Each number is 128 + 24 x the weight over its row's rms, rounded and kept within 0 to 255. Layers, rows and columns count from 0. Numbers have three digits each. The size before them is the row's rms in percent of the matrix's.

# up: layer 5 MLP up, 1920x384, rms 0.0726, rows 1375-1443, columns 96-191
# down: layer 5 MLP down (transposed), 1920x384, rms 0.0693, rows 1375-1443, columns 96-191
up1375 100:150137163130146124120115126119145143116144170111174134095153129089132127164121159076148136143131129129119120209146136115142094131130120133098177136168105119133141146085140131129147132118107115110126107137143118109158140145141095105109113137121135100109146172127112104101145119140157139119
down1375 102:141114117146126091121084142150099139087118135140100170144164163115112136102105167097138161101103120128158149095102167154121115131137138123087131123163115130141129072155125103139127163142120148163163064179172115142141146151146127150154152154133137138123127158102137119181137090125177123154
up1376 099:118134117124162114094060119142121118189114118152162125116160143156111099116112132137123124165150131100118147133145160144121067121114104180116108119129140138182122101124126153103145142112076122098127146129128122154139150173133156156154134171106127119168124107094149119172181091137109137133
down1376 105:120177114123116122144084140127107147138134147093106148149131144103094106109127131128133096120166115141098118136121145123157137129148119145155182106122152108168125164133108123118092128145169134135102123121109108141103121121139134096154113171110146135145137168135108138144143124111147156122
up1377 112:129145150139109136143175127124128122093103151111170106118156101078145124135111127122116137126142157112151107088121123102177123141144206114140117149141126168179121120138068086120146160120089165073137127105114089125161135123122208134098121084123116100135156115127137133105113141085126210116
down1377 117:184092117139094127113127093154083106109137101159118157109129136095121151161163125127164107102159130130170072103150070124129123126104137107131132106143105088091119144150083117117164086155123148176103135141124140093184113128128084128090164147102141135122111122142167121140126101128113135115
up1378 108:103117134101185103115120157129144117117125182157156170115107128135131129132122083134163137116119142092112122188165114172121150098121108117127168113129140119106112100096154113096150159157098113145134127160122115088092180132138124117148133146116128101125104119135150126143139087114151117126
down1378 107:120176111085102135128102146119157118111128148115134108111160114172115118159107140079121195125094178142142165152125044147095151094142070163115123104163153135098106121098165141129117128088145105160124111115095127125146153099082110138164161114108117124133129126140122147131112130163149142100
up1379 109:094139114121100089102105110131145121141176166182080133133119108110116102180137123120154117160119081090168123105106115128156110162111188110151142132110125146112117150123112115159134192121125124153109152119152090122167124163108104120115126075116154129138149118128115124104127133105090156136
down1379 104:109136105124124173087125113137161097117184142138124135168132146106092134169125114158138177150127113083148121105155064118129122133186114136138144117138155131106123143139122162217118154122134143143121123093088124107140102105117123102114074152107149118151139156127147135134142127121096089142
up1380 101:111115132163107124113121129164117152098110149126099151173183128123138101131115133122127131123131118090147112119112101141130112163155128149126116135127080108149099132155136168110133122133115140157152138113153108128160136149140145121165146128118129135152132119131109146119134104126138093070
down1380 100:149145133114172155125105133156143130073109092118144080144092145113161144131150117100104152143135174161159114132140128134085134100168160112173142127115115140136136164096119119128151120177121092104099125152110130185134136115148114189149128101137102092147150108148143123095107128164110131098
up1381 088:113153122121099123138101106111138155144127122176105109127142147129118151134121140101116157115099114134124125141066166126126104106161096118144142081098111118175117117113143112179127114137123127128134103130136109113147124145190120124108170117127103148132169092127105116167127101099110100103
down1381 090:109121110123174180137119121133149100135142080090117153106112124156097155148125124162156145128160094200141122129123077128111156093171094132129132114112137088095093153095138116080158150107116101099162146127114150147140160113117131150165123109141128144099126131136165148093173124155105111101
up1382 101:130125102164143140137120139114145119089108137136111129126157141136180150099108063154107173098162127151116166105114098169115150127134125110126160134076095109123135123145130101118094149123104145102133160135159140131135134150133126113142143104114123144127152104087103120082121088157145133088
down1382 103:143120149129142201113108120120116119151146126121165123177122128169150083078096123159071168129086112169126088121113149132124134121162144143114143163166128155118099136122118150147142135065097110097174124087129117145131109120095131152116130143100123163120127130123171104112147148154165111119
up1383 098:094160140125131142123085086076111149150118109119157126134147080126151115111099137101142148123132146104115114130107101147116096121119099131139142141102105109136124143131139114114133115134104145130075138106148124155123142155143110146187108173130116155111171128099114115127142133166135089112
down1383 093:185125107098131148138139127146124094162149105165097162134148166138141105164171146115152255122131154157098153126095137142123144124125103132130132168129130131102139117149141132141138116128138132120121147174088159104085130119120161139134112125135109152107136110125129138147110159108110117111
up1384 095:111120115143153154114119149095150118123138150132152116132150103114171156131137104136151139156112106122159173095140069193118129111148116113173149120142076138142146118137079152148093115115120129130149156118178172102125114145117152091128133112112096114145127108177122145155141140112149125130
down1384 097:145132128092138151146161128143119113109146104138114114119142143175117131157107116127138137175146132159126134079108139086149136139161121190071104130158157143131145177153077122097161144117130133148170117164134132106116099117141137134136093100158170118127116128107122121164149175077113131109
up1385 111:134147128117142091088149065152146101112167122134140127122150145074135120140150144128120116090128153138110138138129140136131154113106122138151085133123136149177137135169164155077145164135098130147089119119148110115176152119130140080104114110122144158145116113111157123177121095149130123097
down1385 103:118111127139102163135099147128124090113163139148135158138100104165126152129133155153132148130129094137152154107156105139138127187117107154149163157142151090147078114157130121123098132115108110139195087125119108094108137143119155127178115118130117118155123124101147155133117122144148113123
up1386 096:160125137164137183121136150162109118072178153161084116090117136118111079134149107110148100130094152145131106145109097089139132125132097152123124129134153167090084117136106086108122150105143139131150148113120120146195125116119155132090137136147098163147138191132060100148142137118114120103
down1386 100:100126112130144130138157140180133126106146114107101110112123159129140152101121127084117145108160127102143090143131143096108138149140115154141133115166147120120155163158132135119126145106106116098086135144153176159116096097101128148103118119095151146122141143101148133133158143100146125141
up1387 120:114151092135114130168168137122121091144157158150125118129091087129102091139104116121145106144167115117067158106088151129104124086129152100148060104143090124070146123146138104079141138151106129175103137107075107109121117142126113137122155136178094136158139093163084096097123151132118121139
down1387 114:155144170129146135140135113145143121114101097127125098107117153148150128104125093106130119134143138094088140113108104150138038138112129116150107111109063105043107124160160154133136117119160122155146137154096158158132128142108092154107130138088126141154128131125090141084141158139073135129
up1388 107:102138148085130121162109140115182137128093159088118147129133123110121134138138120125102121128127143152118116134139170147123071105130139087145113100168122143128108098128133140127104180116134111157150150127151118136110115134157132130075097112138140183151152133157092147138168140119097123166
down1388 114:120141097134116105133122160137159103148122097121102084056149116104107133095127131127110189115104096160095093131157115114118158151160115117165160143114134129119092120142144130156170162083119144127106104079125135127157130118129151161090137104108145161113133154146120122134158136117104065145
up1389 103:129189107133074094166162131112150139120123162103087126195109151103130122123135116114156116109106115120120123108133132092125155127117165070118122114114125157126178102160119096115159125132142148135151155136148098127165140145130145144136149031136123118130100136163113101116109102116114153092
down1389 098:163122173118140146074140130089153085121114124148140185157087117164110166135109100143137150100140113103129094151139138150133122130149106116156117115145097145117150117126108140103129125137125095155153174077131142102179105098117144151130129189105088163117141162125147125096153134110151138129
up1390 108:165119171110118156095136160146138150126163100144183165123107165158196123120126128148148171119149143122128093100115152149120106116113141151176161151098069122140089110139137106131131147134130130117095141121139156115100114124126156145135110153121129153150125114101154134159117114139148105146
down1390 099:092152137132106180121110145178131114126152090123109106110131074131159107120156085079129145077140137126104141163126109144106111093150079127122111124114151151128125138118101149120104144108138127116128095106090179144134132118101128111145121154136145136150124130154147146148130117144119157086
up1391 047:156127152131147095139132132080109153103118119144134127082129147112143155116149127113128159103151150130092124151136146124184158087098144106114092151135119168071113143132151128093130118148141129100099173128120152132122120125146130138138157165133092137150145140160125143133143162162119106125
down1391 052:100133118158148120082120104129160105164138101147116104136130158080140101117102100162128111120110166134105104138098110115096111160166087138125130148136153093124110152134152141133168170117127092135102104171138097148144097084151110143102074106164186139157140097153151103172139137097144156126
up1392 048:131156127150135116160146158090109175119131123129145086147087190112096115122122140119103103175141155096130142151106114100086129136073131109122142117054106111150111096146101099133114125103112134114161120082133093164136133172086152145134102131105150132174094115112175175151099144118129147144
down1392 058:101090169082145144103133102164109090123112115078142163121154132127131188148115093111124148089142095143160142144148132112137127122174116189121120155158100105135157162078140152155150111132140117129117113160080142135169141139173129097131118142156127106123115109133116149134163112193123064123
up1393 104:096139123132145139139155145098124116125156141132140154091130109078163138137126077133084100105133136137109145166168150108079123144138099129111088106121159126117137142106117148129141201131133105153116144113132138120144147119143146132140134144137140156123093150079141097175104132132118065096
down1393 098:102178155104105145162108123120114102150140129126153118118111132105136157116111145100116243124143103083163145158081105115122138126131126117150131140129099139128123125193150102122160118195076103120104097133126081137134116062133119111134142126097117096120169119143103173153148137134098150142
up1394 097:114173167109119110159172101144085116137117140166146128134136150169169075093167086142111130186134101112163185131153139150132122136148141067144109137127102148140147159139147127168117161143103108156145131111142149147172120099112191174138104156123178145116130163075132144098141108098179124171
down1394 106:104163151140151162146102139102115130106115140154109125131144112118125146172137142132114100159125102152146155131083130115128061146090148147130129112154164127112140139132137101142133107146117094060107138111113104135166076125111129139130078117127175124125100141110086109125128135098124169130
up1395 101:106143113101125117120149145143115162141106142110151111125143171136134135100127123067094125112125130113132128139078159104125109121112148136135159133139136118134146155147165111147111117136109147155126153163138176165110146113128133106150122128136084101114123138086093121155095122141130119153
down1395 093:108121135077136142103128120126146111136105136146143148107101123116097112164117139126191222136107147149144139104122089106106112089129082111119138144067129131078127126126150152140157132126118111094135112126095100109119146106114100118122099134130130134102072142110103156094084141143089127177
up1396 102:121141138116092091157135106123101099109069119120136112160120106115143143086123123147127133119155120085115155150152170128121121136124131142101141132138113153130151112135152114152162127125129134128144120118147098126149151190134173100108123138129111119116169154114125149155114183113133189135
down1396 093:109162134097152127141146122120147109125156106106131127105156118132086093125119132112084147159110133096148093164087087185135132139143136141098115073133129091123098131143148166101139128142111089160104111132130090130125112129113129131097133077087130127091133128081139105119154146104125113112
up1397 099:165108144170144145129104149101128133138141117087157128138141159128175139177113165169137118141132092133159130142106105121133118120171142126190184101118060158097125110105142105099145127130102123137156138106110149120102166135142136121129159135108136086147146135167100127180134113163109145101
down1397 099:057121108076145120109122126148138124077117149116165137103131145178137149134103137091147153153109139148140143140123132145140092153153140114152108165128160050128088122144141139121112115117130107102121124094159119112155130091115074183098090110107143105134136134140114127104117120142171115133
up1398 101:134125122161108096131098137161121132110108130150178144121113124108120138097114134125151142092112125083138138072176122130163131156138138113161136115154094106140121134127168116127119159137087124113125123096111114097172116114141130126121117111164117132119137134123141145105165097141156148143
down1398 106:113159144141084120144104173078115148147105106142082144131102156141178118139150152141142105090170079136149141154114085120141163112119114143133162139143157116141109151137082109108133095163151113078108123143103091155135169126110139157121112153109158074134152131148142096102124105129099101112
up1399 102:139131165173100128119138132111123145136130094144140121149106133128141123158121111090134081112139124171121153165080089118111107116093097095135093092159162172163053155105143153108124059109127136207150117091150127120127160092127119102131136165132117131127122158173119135118121126140129137115
down1399 105:090091144126141129174104106134113175113108132087154077114189120110117117124145123142127124149135096133146143121148113177148111122133158144092078118146116146147084126084102128167114104143126127110143134096142089142121128125147109152147155118123094123166154135179146131138096144149108120100
up1400 099:100128128182125121159103103100162137137155164129152140145170133123139123166123154151094120107130140125089117136101107084138152124099145132168100090137149184120123127133133129139090086121090152123124140169155168142090129165102127105110126126123152111131122157128087104124126135124110122150
down1400 101:108127091084168153144107123126133112120130134129077150089135157160120141137152170082098124122128107103153132096143128164157155150109091133089078127159100122115126133147147131140101129149122122116170085084131111126121155091181122132119094144105165117115134161134122122085086108148109156133
up1401 097:155101120139151119119117124091122097161110084130106107156084144129109129157121128100148137104163135102132135130132147121146113165124155119157119117137142088126104112132058130144174105138159125128110104157104096066108119156162131112155179138151110113132114107137108161148157128097165126146
down1401 105:134137145142153086106145136111121138130107093168120145142137107113132153177121091098166122120139132109124141109114165145106119140161188103087102132169125086146102133164163133135160105149124123145074104162082134112114111121143130151134131156078114142145129090087118106125144108104119121099
up1402 108:091140136163126129128128127108131120144138155151105107160101108121123109115115137101120105102133126095121126134111116125169101130131164131127130152113121098108131165150107100114142099127115159116136116130160088076138152129153137133152124135126124114111109144084138173114081111078154139142
down1402 097:120122138087140152077087161104155113103152139112101076079132109129129128134131154126143251141109131133123160161128104120105151116140120150128111113143120181124127170103113161124119127131112114075126100107095129141117106112124130140155111110103125120107156127127145099100106138130115108166
up1403 113:159160130130132106151145148180104139130137130102104105159091158117111136105126119150104154147109118134114174127166105135144109159106150111145135119128139112072162131146137178102094121096127114104113136135119099104168146148129144130117110124119128114117145147123125129124163154156162139141
down1403 107:104182120122155125157095128129083154115174113131140161141136150147109147125122133120170190103137092110105140119140101106108156146136128093116119146163152089162170161109120158165157144113103104099123146137123120095143077143132165146133124117105099116101195121142149094140147124134133089155
up1404 101:135100134135117140109169167121119164141059124154086099166085125138113119196146119127157091142164123156118167127114138144117099138170152116123130052130068118205135158133083135119106160120130121136153161154186120133126164186156131157133138138136166079098108108123102142112091150130117109131
down1404 108:179104146097145107125128107126102156154117130075118107144109145144129125112153147170113126143168142144102138105127114109129137097145097137097112143131137113105069121111092083123149120175124123114145121159075173169086080114080087164089108108122132167117134130137145146124135112121115167152
up1405 110:099100167152152137119116099159147175146107162144100141140137138168131125083144140138109177115102160093081149141152151154160141107120111141139125129146081113141099162161111143173159116121099167141134110120124100131158137146192166125133171096161154120117150154140120172110098110134126184114
down1405 110:125131096167169184144108078125122134115125141135087144123118131149178087125175154158150111112108119156102157122088107128091114184167132150085111096139155081098115137149133161098087153093140148101148142128167174128140124129119123071081132117086143150172104102156134120124149155086142073104
up1406 105:136130125167129146096110129148113169120145152084143146114127120098150150143107151157121102127108111107137101111092122175118161089134166121135117127077127155096141125087098158110119122097117135094126143169177101170114116102139106133145083119125109139098121160199101176109089122091127156135
down1406 104:113110131130103096149107144147136121079073106133152196139112155127126127152175099134144053098111116149139132113136104127094141138085147166114105145122116117139134123153134123112167114145134127114110113209128118106135134111105107144099094099081122184150152121131126096160135152119141161146
up1407 098:134116099114145138116138121107167189150131168147113112141117151141154103159142138116103165123097111121146092123155190134136139163125145142089153125079088078153125150099104151164104165139105140133141152107150166150129146141143119189144120170177158125148149144146110117125147106173110126153
down1407 097:142159140152131143135138108125145130130127120125146121170120126127189129154148116126100103113094120120091123116147161173130151155096094136107090090139117139139200129186143161141154116152122111129093106122181145162126158131104138111081073133132121141137128146100112144110128114129124143107
up1408 119:130153134141099145135132107134149136155163174124116156119126103158097146136120137154065116153147131124100147110127111139126137078081145161110110152095168103124106109153144132070104132113116141118165136138101160121096142128145141098085073146126098174124125108156172146125128110140150164118
down1408 110:114145128137117151130143142135133108126086118161124142153135110132173157141112174125147105125117071119153148149105154129118167089139154142144155162108098121099135118131082099127153106144142124146119119142141154108117096176131118165151147132123156125164173142167143125156123138134163134129
up1409 100:153132107128114097149115104108179123151153156126116125147126143104106129147135117071167094183094119088087131145118140133183126174123156104114128162110170118106095113118108168156107138104166166151110117142151139166153197121139151104165070126130122131115135132169145120143115126152130146145
down1409 099:143124152150122102116106146117109139125127150114137170148101134105173123151143156163121067118114150124128136145108109139095095183109171125148096139114180139149121088131134090127125121082167139089112130172109154122136087141120112142150113151127132194112153171131100124130157165102111170152
up1410 103:158129136136102139122153186200140093151135159131127172131137117150110120090116090176103126120095058174128096131107098188108106109106120119135119120121079141148109086087155161148107080147098121133115130110120108130154145115137111172120117120102121084156115170118131098144165079092112126133
down1410 101:119117110110092123112141088133139115125119133115119129120120124142147135086190135096135137148146141172095138153079116121101098141162130136140104125142139107104117095119107140168134133081119124078154106094123156121106124091130099168138107105111146156112112085129151098128139165143083103115
up1411 091:116127148096149149114127130088176121125092111089155138079087132116127090142134122093127107095152139134137135100136162101116171130112126100071163116078143089152065132091146145115114134102100102129113133103135140149140143126094161110149154162160127101142153149160119100117120162135094056133
down1411 091:112134092099128121132103127124119108154144130120132143170102126113104157099129119115118156113146090130150101113079076135118093147168102155147060116111163131116128114134128089110127146124102152093149082167117143161141127134160123154111115136119141153134148117108132135141126115100101172097
up1412 104:133169115141122138118119139131136161134149105141069129113140127126171089145135119168149166143124105168112177134160146123118162121148128087148130138094108171146149142129115171164154125141105108143160150066158099113115098158154136152086114129135114158087107129120127139126155150081120152123
down1412 104:128141093092155144119104147145122142089154065087129155128105125110134160162119141144109155148114149091107084080088056098130116104102130139128139101129111118134133131100145134144096167129119083120155124113113105094154077083123131122115147122132141076140140077113119116099199147153161119135
up1413 101:140122146147173124136100149108089159113141150102132117134131104107148095117138130126150128135088138137162107189128141135184131172133120085119108094120102136111147104129136162153154132086131170116120133095097175135115104120125096090150145135092142086167132126123114101157144135163083130142
down1413 105:163134118171150091135120113115143106132065120123149133141108126146158132114095112124125107176157133114149149092148146179127103110163126109135143080124139118073126144157171164167124126139108108099140122145133149157152151106102117096128160137118171142106139096089150077121141151090129137122
up1414 105:091147124083134131121097149145130147080126100120153090113136132122143108128117112132097104145093118089137172114132120091149147080082123134111110140112137171105127185131115142142162153126107130137165114092097103165121162139112088136140121062155146148115149134148136106146154080150114125127
down1414 096:130101084103099155135146168095132126139124138149110130111154137126103062145114110148137188144113173129148101121138116143157129142096122109158137112139121190142135126136137093171141121151167109118111123144141126128144157096122105089132124113128107126095118128129149130142121121099129116093
up1415 105:141148121137124128163132109111118139124110125113117115122105143164156161113109142106130131137157172171101127116150181116125122174135148145141106115140101130157178143111140132137122122138094152109167123135147103187105121149112100116108139143144137098117151108133074175132136086208154135102
down1415 115:114143144136143136146134127110162135130130132099124114095125143144121077173111188168078129119142137090131126121146121100115154088164123153120077162139098092143121135149097126129154127122170117139092126150103147082115146110144123129120146115151169137113116151129104123125146090119132124135
up1416 106:165110111146157114143071148123131155132108137138137122090104131131124136105131159094149137114111086173106118074145115144170157112146158106123102100118086120111106139094125130144163118111122135132084149131145151075144172109136087174108167120118126169125143091153118094074145115152116095138
down1416 103:073118092101108136082143157176120128093110121094103074148102125156165155126108117198126154101091166161158114124146100126118108105100098143155087149153173148125098149126147094125131163127130123156087109072136121184132132114111100172111108143179160167141165140067129086122105144152100151128
up1417 109:146097119115114139107168156084157144122103125162109156086122108173172188124116123135137124145148142087105108169166147112131130157136082138132137106140147156128136104134169166113105145121118150153142128095116148133119088146080139130135122134129130126138152125091088124107141119084163114125
down1417 112:125123152157109173113112108097142143143117084092154105146142165143150146077110145126155094123133123126137136139087111115128147160122130167130134119085121145081105114128127131107102152139143088114110173126109112142178153082147131110100114095104124108117152104158128155105102126123105119163
up1418 100:129108113157133131155142121136113100176125096141172153139079130148126083108131103106115077151131119098143080096120170147140115097106146114114137191094068123131058139144124147113117133111118156155093182132127107135108166097103115150123148164105115103100150119116135105142128114117121136146
down1418 095:095150116133079146138131112171165133116143141101142122124147150162155129118130117110094158094156133108117105157132094103112108168118112180097118105106150109114103127082125096120124145123135101087146074093089121169159088148139121129124086166146128116142135125134132139112120113059119146112
up1419 035:111151164141145111144093171140172114126123104090115126101085121118144135138108147100148154149109099118135116104118130166148138134095158129114111127104110116165157090108125096109129143119106157145190153117114146115150160159153131085136113101142115109155168169100097133136151150101141103163
down1419 036:135165176103132194134137099103121130144129098146112125159133100161114135169139096101098125122161152108090179115123084104115130163160131108149142059155131139121114143141108151144090123123117091096099122116175127148068123073149132132113092138107144137120119108151121082137120124114150127127
up1420 046:146143155106098149167121147118149108147135164157086117117124115145124088132147139142108158100096103119145139079124118151151093165099131145076135134153097113144138155121141097111089155157122130100122126106155129162139173165154152073143113141136122146191158158105122127142148142180105129102
down1420 049:104134119140166085166166153097163128131138094154114138131126155132128119125125174118054209131090149147153121116078093131103140153108130130144107100133099119126095146145106111129149099133100114094111140130067158093143095125096131127082121125162165134143159159099106111121088088126128138159
up1421 099:106153139153139085119127130107138134134137111161081103150117127124167112125134098114123122158162125124134138144169095125151113124144122081137081105160164135153161135170092152125175105141129133135139132129148120096163115117107151128108130104139116098105127158092087130126143128166090109122
down1421 097:105136179120106119161088140116081104147164134104148128084121099101123156122139105124139127132175111104130132140133154102093126128114117144133143125127139137136092150121131106163123104127156085127182079059134093121133113138098119138122113124122135118079169139144162120150099113112151123144
up1422 098:120175101143133126177112109121118179127115092170112119161134115105129149147100107110178117148118103089106156127130101148160124136128114101099132126167124127145094114098126102093127117151151136129131138125083130112153136157138128123179167092148123159141116120109193129139107162164110124150
down1422 103:081162131135104106166122113131127118101134172070132110098150132105072142147131123117119146090144120108139103146122086128118149144100153150141161139175121116080146115166161109112145103147100113119131145098118122144121124108143119134130124142149138154152202126126128136142131159141114146122
up1423 109:160113131134093149120134096102134143129152103143150174186134108103129107080165118139056151100112103150106122112141117108121176131120105146136133126155139150127112102079158101105109148123127134154080134120090140121139114142175126083109135103155115151131125125138128125139100125130129094122
down1423 102:133106111111142139134096151116112113136125144097093072144165140101125145101106141123151255150126125099113134101106124132123147161151155116100140142146114106128103143102140194132183110129151124168092118123101122146073086064126144123130139123122139133138175144134129149111090136140118136120
up1424 104:119165137123196148123123153151125091109143125141136187127119121111110101105114163150115113144124139108143101136134118123118130020149100155122125094107122165097108137083127096147132095133177108142118115148122164157148150144128136116180088121129107113130129122134084142129120128093137117116
down1424 107:133128106142120152129144097107107107161131128155099116118158164160132124117126086141094189144131105070095099087141174093113088119148127112127122120130149177121122131154110122160147134115117136117125130106141147096066109110153069107141125132128142158138099124132127108121102082142161125184
up1425 093:130144112121122110119107122116121174132135116101155128128103176136113119185126102129094097084074167102146141142077128118106137109131180134159136113152142100152115114154121125101154107121143177117147158154111115135173152147098116117152142109133098122134120120123141095151107109187170135127
down1425 083:105142119132136172096147141110104088137133122153132146149142125102118138151162123148123193129104137166157116133153143165116159176162085117095082186159148154123128111157141151135132107118116107118141150131127136149074116123175142146111124141107132160129109161099119157137117167136092128121
up1426 105:130121156138135124165158143153117118129138144140139157164115111123100091119138175153111112133106117118146122137057129123113137154123147111128121142114157128151151166162147108107123166145131097179084127098139094094113096141137124136137102106118127121135117111104094115111164167145121126109
down1426 105:119108132149119162135157122136108112087158100082150134123104141134142123142142133139115148124135142130113144088131079086093132135119099135141128102159061121139093115106100128130118156113157110130153129142181109141149152107129112105121111102167139138169135119140117103129138142104141131111
up1427 100:131138071131104139134124124139111102139130103148129161122124079107163114118143081125156139136142149144145135132105107083202104131107137125141114119139147133153144145129148108163105097141166085120138165147122130155091142127082143152127122082111164132134164166088100156108135152160139168143
down1427 107:142130195122140120142146094138139099104120156132120166102090096133141126121137121153144203140135131138164113170132090137131121137132108132155134137096120129096116124152134144117124195203105126089124154116114081083114107150128115102110136145121144146107126144133134073169174120146096091129
up1428 103:132135131135091153112112139113165122085081146166161138115170115149104135171133130142132156129121141131150141131188148100135110123140148086144147068116112131132146145109097141085050109152176110158124122099126156153123132069141143149134119156126066132150129143107126140126123124127102123133
down1428 097:117153096103146134173136161110148121119135139118126138128138095126142155137109119158120119149123135156157100096112126128159129124125143099109109105126130103151133169143165171145111131090127129134145095136148137082128143096147132155164118088127081156114119126130169114143101169063130142121
up1429 113:122092124157140095120103103112107107110116130092091099175108144152146079125179134120158178130129140097151145114101131161122104124107142149128142145120118118130115117085140164119134146124154059153106155083126151149128106118067137114111142123111097101158141093110145121107113148171131126152
down1429 111:110102115121156161078147105159161140111185081100111143183139125130114104109135154107112144135171148123123109133135136110132192116105123145133145128164122111116115163117139152160102149097168108105105162090124136126142138116120170115159091119088129154128148136121132134125140107110108114135
up1430 108:111089186154143123080134161151151143127107124133080107183142103123133136120108157082127102123113138142146120120110087134111116090119154169114156116127156111177129127110131096131121161073118143152154128104112123170116135119160118148143113121119127111113168161100120082149122130148118147135
down1430 105:120124122158197142096133075113142138109138095094133111148138153143107127141146123114103088117145114122131142121134105095136158072134092156155146133141119119120119197160152136117144151153130085120123118100119143103094114075175134112138133058095098108066129150141134138142100134128148157119
up1431 102:115127147190164133145096125126141158135131146100136117173179131097157090162098110144109119143163115128110194082074114135076137110081138114146152121107131171112134078153085113129154111147099127122119160144115139171122127163092120136078122137084110106126178126144119112141121137095120147111
down1431 102:114136111124152121130181134118153115147129104155112138147139103139153084127099115146089152160089157161146180143126121127129140173109110115109105136093177077146131156108140184128126130132166144126086124165095080103109110086117131103109154146116133105131140118148122087125115141100119108149
up1432 099:091132118120124162141158142113146152105133115124108116129145180094095095153124115093111145117146113093130150080137141137125076159124162105108096109111157097128104143112121143113153136163194209155099132154159139142147158132215121116163159145116118158111103155193113137147138128140102096140
down1432 097:108124114167140120136127149105164128066088110100115150112144134133158147100144115131144071165121111148102125128144113157104140136130109137136095103146106107085122181097148097133133128110123090151114106144121149120129150129126116123156085113062120107207112169114100152110083157120122159101
up1433 101:156158107131093098147183161139138157095148171143131117135127123137139152114154082163162128133108101172091158095143145134141091084100094146087094132140123125145093148095107153120079129112111142150129114150115097149125145103092194130159101101159113138123129111143139129153132148113128127129
down1433 103:153171118125100124122135106134130158124112119143076117120115130125117151130130123119117106132136131126114177110141094142121112130132100186083136156147156144143144131118130174130084123175131128105154122132164131155105132138110142144127170134131134149133082105148118126121132175094153134089
up1434 049:167120157136107131166141109073119096137114141130144136112124114119130093123098157108136143134088126153170156148091155131151166136122102112141149135116112154144132158132124049085128157151141157127159152102109115122111167099157170109134149122130105132174138162143127126144102116122172093164
down1434 055:099135171104157170183137132105135143124090111111097141156140151177115133107139109111081139119127159091140152143133132125145118117128120159110123127111148106104128126145122120162158143119120143159096080130096096137104099113101130119111150125106155134125119110108141100138105152129132108100
up1435 052:124130167137136116076112162121096147133099123180131118140116112151140076155133115092114165137134169096158116126121140120111118116142115127156136148129140141112114085126136142140130138098136132115154135112161126094148144105163127091162134120139149124152095136101129149085111138137113133103
down1435 059:130100125132109173147154134131173136139173117114058140113165130158151102150134117093131125134117106134143123141109075163132103161162119139119120156122134135137125118125137096112140142133110136125099124126133133133114104144118102124104092125121100071144132117120140111111146126150086163147
up1436 089:094109138092144134166137147166135162118096156131117112127124082125126125127133142079112170111129100156148137130145087133130116136147145124156118138123076121108100145154108133131148187136166190101137108093130125143103161141117121186096150136129131124096129086135144142146165148118133140108
down1436 090:085105163174135124130141146120161104139091131117101085176104126086157141112113117124107105123140129154160156120150091150120124122108083124112113129110134094105150201125100102146152117120104103093123113115124169152168109163119125110166090144110159146160152165151087116115098110130076158126
up1437 101:096097149111090101153102169119120087155124148115122115117107139159164134125117138136152117157109107187153129176119134082137176145102165158128122120106156167163146131116138099121131135089153162168117147094105132098166122184137150132087120116127152097115155078127120162128129142110141136137
down1437 106:138137083115145146132103136136105130113128149144179164125105138126115132149123132118145111150132109111145130133120100157094141102166164147115136128108130137133139118163175116147138110130079140128102117123162164134133117170111131134143123160085090118152102125144114092112078137109121161169
up1438 101:129139143116134140149096114096111094113112173160092110136121119135189158138157134123093114124122142116129116142148104116150114138122105184098126126141104101143151118111173131110137097137099081125126118087162160129127160168133148100124124114115098086111134126122143105100113131141095161104
down1438 106:088157093146138137104144117125132116132145125113153101159127131115130112084127121116107184103141101115147138115162124156115143131178102110100141135120177097169107099140123146131161134111175095144142077133129104134132098080154107109113132152139145147151137114131127123091139113080115126131
up1439 103:164097108084134130140151153164140147119126147154123102097122159133119116119166166162155122135130096099091141116110135119145108149123136149117141082142150111134100116115113160146128137122093143154112114154155099142148184109107169147146182147151109122117115131112133104138099124113156170135
down1439 107:107126146132140134141159147141086112137140127133115161103106167124143131115117167116130163134121151121117145087101126141157123117162111146138112069189156124124132143152134128144160160147135093091108150125108152115115121124141119137113148126135112200115118114143133118130134161124175158108
up1440 096:130158166159097071165153111118115095143127100104162137145127165124140135137142145137147119160101118102134095117149135133098159098134139155119090121109098097113157158089150155143096142112158116144137151120175104072153176109148146131093112101152165133151146143101112116099128127162203104138
down1440 102:134139142136116140146125130110144146135132169127110128146140133118096098147137151172073153131149140128147124118116127145111127113144107090174121140137146128106112186133127167144150091162164110185133092129111143142098122139093141107104111087113109127129154131156136124152143125141135141098
up1441 096:099135167122122112079118139156175168071151130118166093129105150123132141155123124127149135138114109100151107122114157149109103074073191123148129119130103144120103137110106123134156182154099136125123115113118154120123156185111109122154155102134136101096162165106156116145160108100117080108
down1441 094:128134093156114138155135139135134129107108132134100119143138088142145143169123135148109125127123159115116151106113134151107170161151115142152090130136136138135142106115121144172103067155117125121128148138165131166106114130161108146106093134119091113171085151152110109164137134111093152120
up1442 048:152130141089134095122164116155141134130154128143117099115105180100139112098163131084148135083121113137141134142132135124139136178119112160102148125143124165091168120136151104116093155168092127132133151125122165123145147128110116094105143110067146136100154119112130133127123144217133145113
down1442 051:129116151119160134151098133152114157127089114127130144100146135115145136122074148139099158112123193103150115121148096176130144143159134078145143153140095109116121181161126118154133128096123124118091128093140129108115126131145138099124158137120149158094125085143161160133118139085114140118
up1443 097:174127124132138103096119138132169147188125095151145158162063132172135129134102144141139132079121139110142132123107128096113090067128154144113121171187098165105129132163137149155158159099103149119118153122126163126094135143123129148079126181145097140116147112125091167128175143139127089134
down1443 091:107149088114080102154159140117078099156155092108102099099159129160114127112152079115136158140101153208135135123120104149130091133118166136115093080122201115116108116101138168138169179136130102127139128112069132133118140132127136140134109107127134152133122138117131102135126146134094165135